python train.py --activation="squared_relu" --decay_shape="linear" --final_lr_fraction=0.0
Each number is 128 + 32 x the weight over its row's rms, rounded and kept within 0 to 255. Layers, rows and columns count from 0. The size above them is the row's rms in percent of the matrix's.

# layer 2 MLP down (transposed), 256x64, rms 0.22, rows 119-143, columns 0-63
size [ 92  83 136 107  90 106  78 102 118  83  96  92  95 113  84 111 124  88 107 103 101 116  84  91 103]
[[146 118 159 139  60 169 120 132 154  90 151 137 136 123 169 105 149 144 161 128 122 106  85 103 124 148 132 106  98  77 166 129 156 128 186 169 150 163 188 116  34 131  77 148 170 102 112 100 160  83 137 143 167 116 102 142 166 173  99  59 137 123 107 124]
 [119 160 135  94 109 169  70 172 159 117 139  87 156 182  68 151 139  46 117 185 112 142 109 151 113  73 148  94  81 116 158 145 130 127 173 137 139  92 133 185 137 140  82 124 189 124 140 178 144  82 105 143 140 148 117 145 120 175 130 133 160  94 163 115]
 [134 114  88 112 112 170  91 164  85 110 186 141 142  98 111 162 173 123 128 166 120 176 113 140 115 160 153 148  96 162 132 131 131 136 162 110 127 165  98 179 181  85 113 110 101 173 138  66 118 140 181  90  60 133 122 101  67 118 140 113 163 152 203 128]
 [104 153 145 108 165 113 140  64 162  88 136 152 132 149 136  66 124  83 161 155 129 143 132 122 157 164 178 115  72 130 116 115 124 188 164 142 166  98  90  98 125 105  78 141  73 105 132 136 114 164 117 159 122 124 134 103  97  87 121 132 224  99  70  88]
 [187 170 117 155 113 113 127 193 128 158  92 122 110 199 132 144 194 199 173 125 217 155  53 100 118 165 158  99 121 165 162 149 126 187 169 143 139  89 136 134 158 144 156 135 130 108  91 124 119 151 140 150 125 101 124 136 133 139 140 141 151 120 111 127]
 [111 160 132  72 157  90 163 147 172 139 106 129 113 140 103 124 101  87 120 194  96  83 157 121 197 107 151 125 156 143 157 120  98 143 170  88 150 103  96 134 126 208 138 134 171 131  77 111  98 131 110 101 142 117 128 160 155 131 188 138 184  83 137 193]
 [115 139  77 146  65  98 120 175 175 146 115 171 129 148 134 106 166 139 106 142 161 125 110  96 102 132 137  97 104 145 114 147 106 133 107 131  80 175  95 141 124 160 134 111 127 121 106  89 146 140  62 146 168  80 174 131 201 143 193 169 187  83 105 184]
 [155 162 110 161  73 185  64 159 131 118 133 146 127 124  96 166 175  75 164 131 114 120 143 128 158 205 118 134 107  95 131 149 112 136 141 148  99 110 132 149 142 106 117 121 151 179 202 148 127 135 148 101 128  87  79 160  76 141 127  33 126 111 146  95]
 [189 104 140 146 112  78 114 160 123 134 130 123  87 137 113 102 152 132 108 136 101 122 136 125 149 145 108 107 147 153  85 151 112 159 115 169 154 125  66 130  52 133 153 135  81 134 124 107 135  99 162  94 165  41 104 158 105 101 133  46 141  70 151  60]
 [134 149 102  80  58  94 112 168 148 138 130 179 112 114 110 158  59 136 175 162 169 131  33 156  97 120  95 134 202 105 121  85 106 123 106 130  91 148 121 127 114 161 166 123 119 138 185 110 105 165 125 136 131 108 103 159 117 124 125 119  61 145 163 115]
 [157 148 181 131 133 121 186 157 125 113 136 131 120 158 114 121 188 158 112 220 147 135 155 122 171 100 169  95 108 130 120 131 152 179 144 124 160 154 165 146 145 121 103 198 124 148  81 127 137 142 158 109 174 140  99  92 130 142 176 118 149  27  99 119]
 [182 178 153 154 106 111 124  99 142 145 120 133 105 130 148 172 161 189 131 112 177 102 142 149  94 190 116 105 108 151 173 159 107 173 109 102 116 182  81  95 161  66 104 168  95 115  80  74 120 130 184 146 123 100 180 143 125 147 134 131 184 147  99 123]
 [162 167  68 145 118 113 114 114 126 135 131 147 193 124 146 155 126 115 140 119 119  84  90 137 129 100 130 112  93 132 155  98 103 191 111  67 170 128 192 149 105 148 151  70 128  97 134  98 174 164  95 142 116 139 145 142 168  85 165 146 105  48 156  59]
 [107 111 160  65 151 147 158 113 150  80 119 177 103  98 142 110 170 110 153 125 205  61 143 128 143 133 175  96 161 114 159 140 143  94 101  98  87 104 107 140 127 102 150 141 146 169 103 165  73 130 141 125 152  65  80 150 178 119 189 100 139 161 160 118]
 [119 137 126 162 172 102  97 142 179 110 145 117 145  88 122 168 107 130 144 125 135 108  63  91 118  87  97 150 162 172  81  87 182 124 111 160 130 167  97 170  36 131  75 122  90 153 108 119 113  96 106 119 146 129 182 128 152  67 120  92 175 159 146 131]
 [130 125  88 148 139 132 139 121  91 119 126 122 167 122 164 108 134 116 152  93 182 113 118  65 153 137 137 174 135  90 136 148  87 129 141 142 141 117  70 149  50 221 187  67 120 102 177  90 116 126  63 139 102 135 177 117 107  99 133 140 114 101 116 168]
 [148 135 129 118 166 140  82 103 110 114 177 130 160 124 176 124 160 139 171 111  97  84 110 115 209 126 124 118 105 166 130 135  77 148 114 136 152 128 121 100 186 150 125  56 104 130  97  96 185 152  80 107 130  64  62 133  94 108 125 175 119  78 158 115]
 [166 132  73 138  97  57 142 192  98 114 158 165 105 143 164 109 216 105 160 142 127  88 142 131 188 137 111  97 106 132  96 146  93 132 135 106 183 176  91 138 134 115 155 145 124 135 123 152 120 104 142 142 110 107 179 149 148  93 130 172 215 121 132 147]
 [163 154 210 126 109 158 111 122  97 113 147 146 191 163 141  80 135 160 164  73 189 152  97 142 128 127 122 137  76 172 121 144 117  75 117 109 108 141 203  72 139 102 114 166 164  99 155 124 137 150 139 143  97 171 142  91 173 107 106 154  98 153  97 153]
 [133 115 146 150 104 118 134 103 128 116 135 107 164 137 136 132 123 159 156 123 139 109 121 166 172 139 160  91 106 124 123 188 209  88  88 102 150 129  64 128 135 196 206 145 105 104  93 121 165 100 137  94 132 110 147 123 198  53 106 152 164  85 164 144]
 [124 164 190 141 136 149  97 143 134 104 155 113  62  99 157 170 135 106 159 154 192  83  76 100 129 129 145 199 106 118 130 137 156 141 109 130  80 110 199 139 189 148  79 114 172  98 137 156 192 100 106 176 141 171 103 108 120 138 128 106 114 113 138 126]
 [139 115 123 130  27 149 140 130 170 105 115 123 114 142 112 141 135 185  71 113 123 139 102 167 132 154 102  82 162 110 147 148 133 110 101 148 161 172 105 150 100 182 164 127  51 147  67 112 129 147 107  97 118  85 132 165 149 136 100 128 174  80 113  61]
 [107 135  97 190 153 166 119  97 188 146 117 145 126  99 139  96 180  89 149 154 102 149 144 135 141 143  92 169  98 104 163 116 144 130 130 129 117 113 104 161 136 141  50 133 160  95 118 120 145 173 153 165 112 128  22 106 139 113 103 130 212 141  79 136]
 [159 136  68 154 135 168 134 164  67 174 163 115 101  77 121 143 142 162 144 100  84 117  98 113 141 115 119 149  99 135 109 134 135 126  99 131  98 136 104  93 180  63  89 102 124  81 169 196 146 111 137 178 101 140 174 151 130 116 150  78 204 145 142  93]
 [161 137 127 119  65 143 153 131 205 123 134 133 139 145  92 136 123 104 117 152 128 127  76 193 166 153 149 159 222  94 134 121 112 122 104 180 186 149 137 124  68 184 115 115  72 145 114 118 130 121 100  99 113  92  97 151 168 121 112  85 161  94  93 130]]
# layer 2 MLP up, 256x64, rms 0.216, rows 120-143, columns 0-63
size [ 95 125  91  90 103  91 101 119  90 100 100  99  95  91 106 111 120 108  96 100 112  82  87  91]
[[117 118  77 144 102 119  69  83 119 152 167 131 118 156 144 167 134  56 120 171  97 156 145 118 137  53 147 123 121 160 139 137 159  87  88  92 171 156 130 169 155 113 145  76 152 162  89 117 110 114 183  85 115 147 145 168 148 133 106  94 146  77  61 122]
 [154 100 118 141 117 144 126  44 136 183 138 143 129 151 126  85 110  82 132 119 126 153 136 184 107 132  92 109 176 122  92  94 131  90  64 153 198 149 115 106 131 183 195 132 105 136 143 124 187 150 161 116 131 154 163 173 125 157 156 106  77  87  96 123]
 [131 111 159 123 178 137 160 147 134 131 135 125 124  76  93 115  58  81 113 151 130 150 138  78 104 154  76 130  93 164  58 128 126 101 175 122 103 132 130 138 127 119 158 158 132  83 172 146 146 147 169  74  93  65 181 147 157 157 151 183 165  97 148  80]
 [169 139 158 211 161 102 132 195 160 122 158 163  76 174 140 159 107 158 159 110 148 134 191 137  97 147 176 102 125 187 124 156  90 149  88 117 166 123 147 152 127 128  96 165 100 116 126 115 118 145 153 112 105 126 173 145 124 163 144 210 138 163 148  94]
 [124 128  71 135 121 138  96 145 114 144  80 178  70 156 150 102 109 121 182 163 106 124 172  77 133 126  92  38 173 165 130 120 118  74  67 174 114 114 116 135 109 166 164 150 167 158 160 121 155 174 136 173 131 176 152 158 130 111 149 119 152 101 120 113]
 [138  88 112 112 149 154 154 108 126 160 166 115 101  85 130 117 129  95 195 113 107 130 185 177 116 116 123 117 130  97 126 143 113 108 119 100  92 147 121 111 121 111 122 127 138 176 152 183 132  83 198 100 135 192 135 101 117 122 105 107  28 213 142  93]
 [135  91 100 136 144 122  81 115 164 167 121 206 145 172 185 111 135  71 121 115 142 126 125 129  90 154 113 136 130 115  72 108 173  94  77 169 113 200 107 115 119  60 168  99 159 126 172 133 119 149  91 102  77 151 149 183 127 142 128 110 128 165 107  97]
 [146 101 143 128 164 133 124 140 126 194 125 194 118 131  90 103 103 119  68 141 113 155 147 116 117 143 143  76 148 173  98  61 176 119  97 147 118 135 130 165 162  85 153 133  94 115 157  68 102 113 156  40 151  82 137  91  95 113  94 105 115 101 114 180]
 [ 91  18  73 174 100  91 139 152 148 164 102 111 178 125 147 108 126 108 182 219 115 161 115 141 123 164 104  72 136 137 183  87 102 158 111 109 133 128 136 144 116 105 137 119  99 145 100 102 116 138 128 117 101 103 164 134 123 102 176 125  98 108  94 151]
 [123 108 155 115 139 167 101  76 154 152 116 125 100 108 103  68  66  79 146  75 127 120 151 169  79 127  93 116 171 148 102 102  93 122  81 100 177 108 129 111 159 139 130 105 163 119 127 121 185 170  95  93  73 128 142 130  83 119  70  87 105 134  63 104]
 [154 120 167 173 159 156  70 112 164 133  79 136 131 140  87 118 137 132 142  86  78 166 142 108  97 109 126 111 121 178 111 180 103 151 113 114 134 149 130 106 208  94 121 126 113 172  88  48 108  43 122 108 111 142 155 137 101 161 115 139 108 192 126 125]
 [160 131  73 122 117 158  89 130  90 149 170 155 142 111 135 131  87 145 156 165  87 141 148 122 140 102 105 151 180 122 147 182 136 188 144 113  90 176 123 183 117 102 187 115 111  81 102 106 162 187 109  90  66 126 147 130 115 138  67  88  70 121 110 151]
 [ 93  97  85 118 215 128 121 140 134 133 138  77 162 123 127 130  77 112  71 121 125 130 193 138 122 132  98 189 206 108 117  78 111 142  97  75 108 137 112 129 125 103 118  71  85 161  98 129 183 130 168 134  93 109 155 110 132 127 156 101  95  89 158 138]
 [ 74 101 190 162 167 108 134 169 116 118 194 163 102 171 136 126 140 124 133 182  61 130 165 198 149 164 116 128 118  89 163  98 159 154 126 156 161  93 146  92 151  79 100  99 116 147 119  81 146 108 104 125 160  74 152 139  95 117 158 127 167  82 121 130]
 [107 124 136 155 194 155 112 131 126 140  99 192  93  99 174  84 129  95 108 183 138 101 128 144 132 159 149  90  78 176 108 134 139 141 139 134 102 162 127 132 167 126 213 191 159 191 173 117 161 119  97 169  91 133 144 154 154 105 129 136 172 177 118 136]
 [ 64 111  90 163 176 160  84 153 170 123 168 134 156 133 137 107  82 128 157 105 128 184 140  97 144 146 110  93 110 170 113 102 129  64 133 130  71  97 158 169 162 136  80 173 130  98 170 126 145  80 132 124  73 153 171 122 111 126 120 172  97 183 164 120]
 [134  98  88 138 131 122 173 124  92 129 141 144 114 131  89  61 128 103 157 105 102 158 166 137 147  88 132 109 197 117 117  63 121 108 105  85 128 106 125 153 111 165 180  82  91 105 177 139 120  74 137  81  91 180 147  81 120 135 187 111  80 138 165 168]
 [156 144 135 136 203 126 109 116  68  90 129 120 105  85 147 114  84 179 104 161 106 130 159 138 141 139  55  79 121 153 158 111 122 187 139 120 107 200 159 116  90 125 195  82 128 135 130 162 141 143  99 143 127  78 144 178 145 129 152 197 128 147 132 107]
 [ 88  87 130 148 106  87 190 170 182 136 147 164 178 178 104 115  89 130  97 124 108 151 148  67 166 116 114 108  95  89 100 101 143 128 133 156 143 124 122  82 154 134 154 138  85 131 107  37 174 123 113 101  85 152 148  57 120 143  97 161 105 131 151 122]
 [131 135 133 114 149 145 111 113  92 166 139 204 117  86 118 111 148 155 178 130  87 141 158  63 141 149 108  54  96 175 123 116 134  82  85 141 123 155 139 164 105  82 192 155  89 101 168 104 142 122 114  95 124 129 174 147 156 157 104 114 112 173 185  78]
 [132 106 133 117 138 132 180 132 137 105 108 180 160 118  69  92 117 134 107 114 145 189 153 145  58  99  62 100 100 114  98 134 125 187 151  74 151 157 116 118 127 144 188  98 138 126 121 128 176  93 144  76 108 135 165 190  90 121 162 153  91 146  97  81]
 [107 121  89 173 176 149  80 155 181 147 111 110 120 161 166 111 141  74  89 105  91 153 127 124 106 126 116  98 142 115 110 177 110  76 136 135 104 137 149 161 156 176 112 185 139 157  74 149 213 126 137  63  65 151 132 117 133 122  86 118 139 121 173 153]
 [151  95 111 121 172 142 155 108 135 146 135  97  88 172 109  66  81  55 107 132  81 133 128  99 157 110 122 108 131 134 139 151  63  79 114  95 103 107  70 131 110 186 111 161 142 129 152 175  95 131 129 143 131  82 143 145 120 113 114 115 141  53 194 178]
 [125  28 111 215 134  87 179 120 115 164 103 145 163  99 121 102 108  87 136 137 107 113 119 127  77  94  78  96 115  98 132  80 155 143 146 180 129 126  70 117 171 137 151 116 164 132 148 122 164  85 115 117  88 154 169 127 126 178 127 173 120 126 153 124]]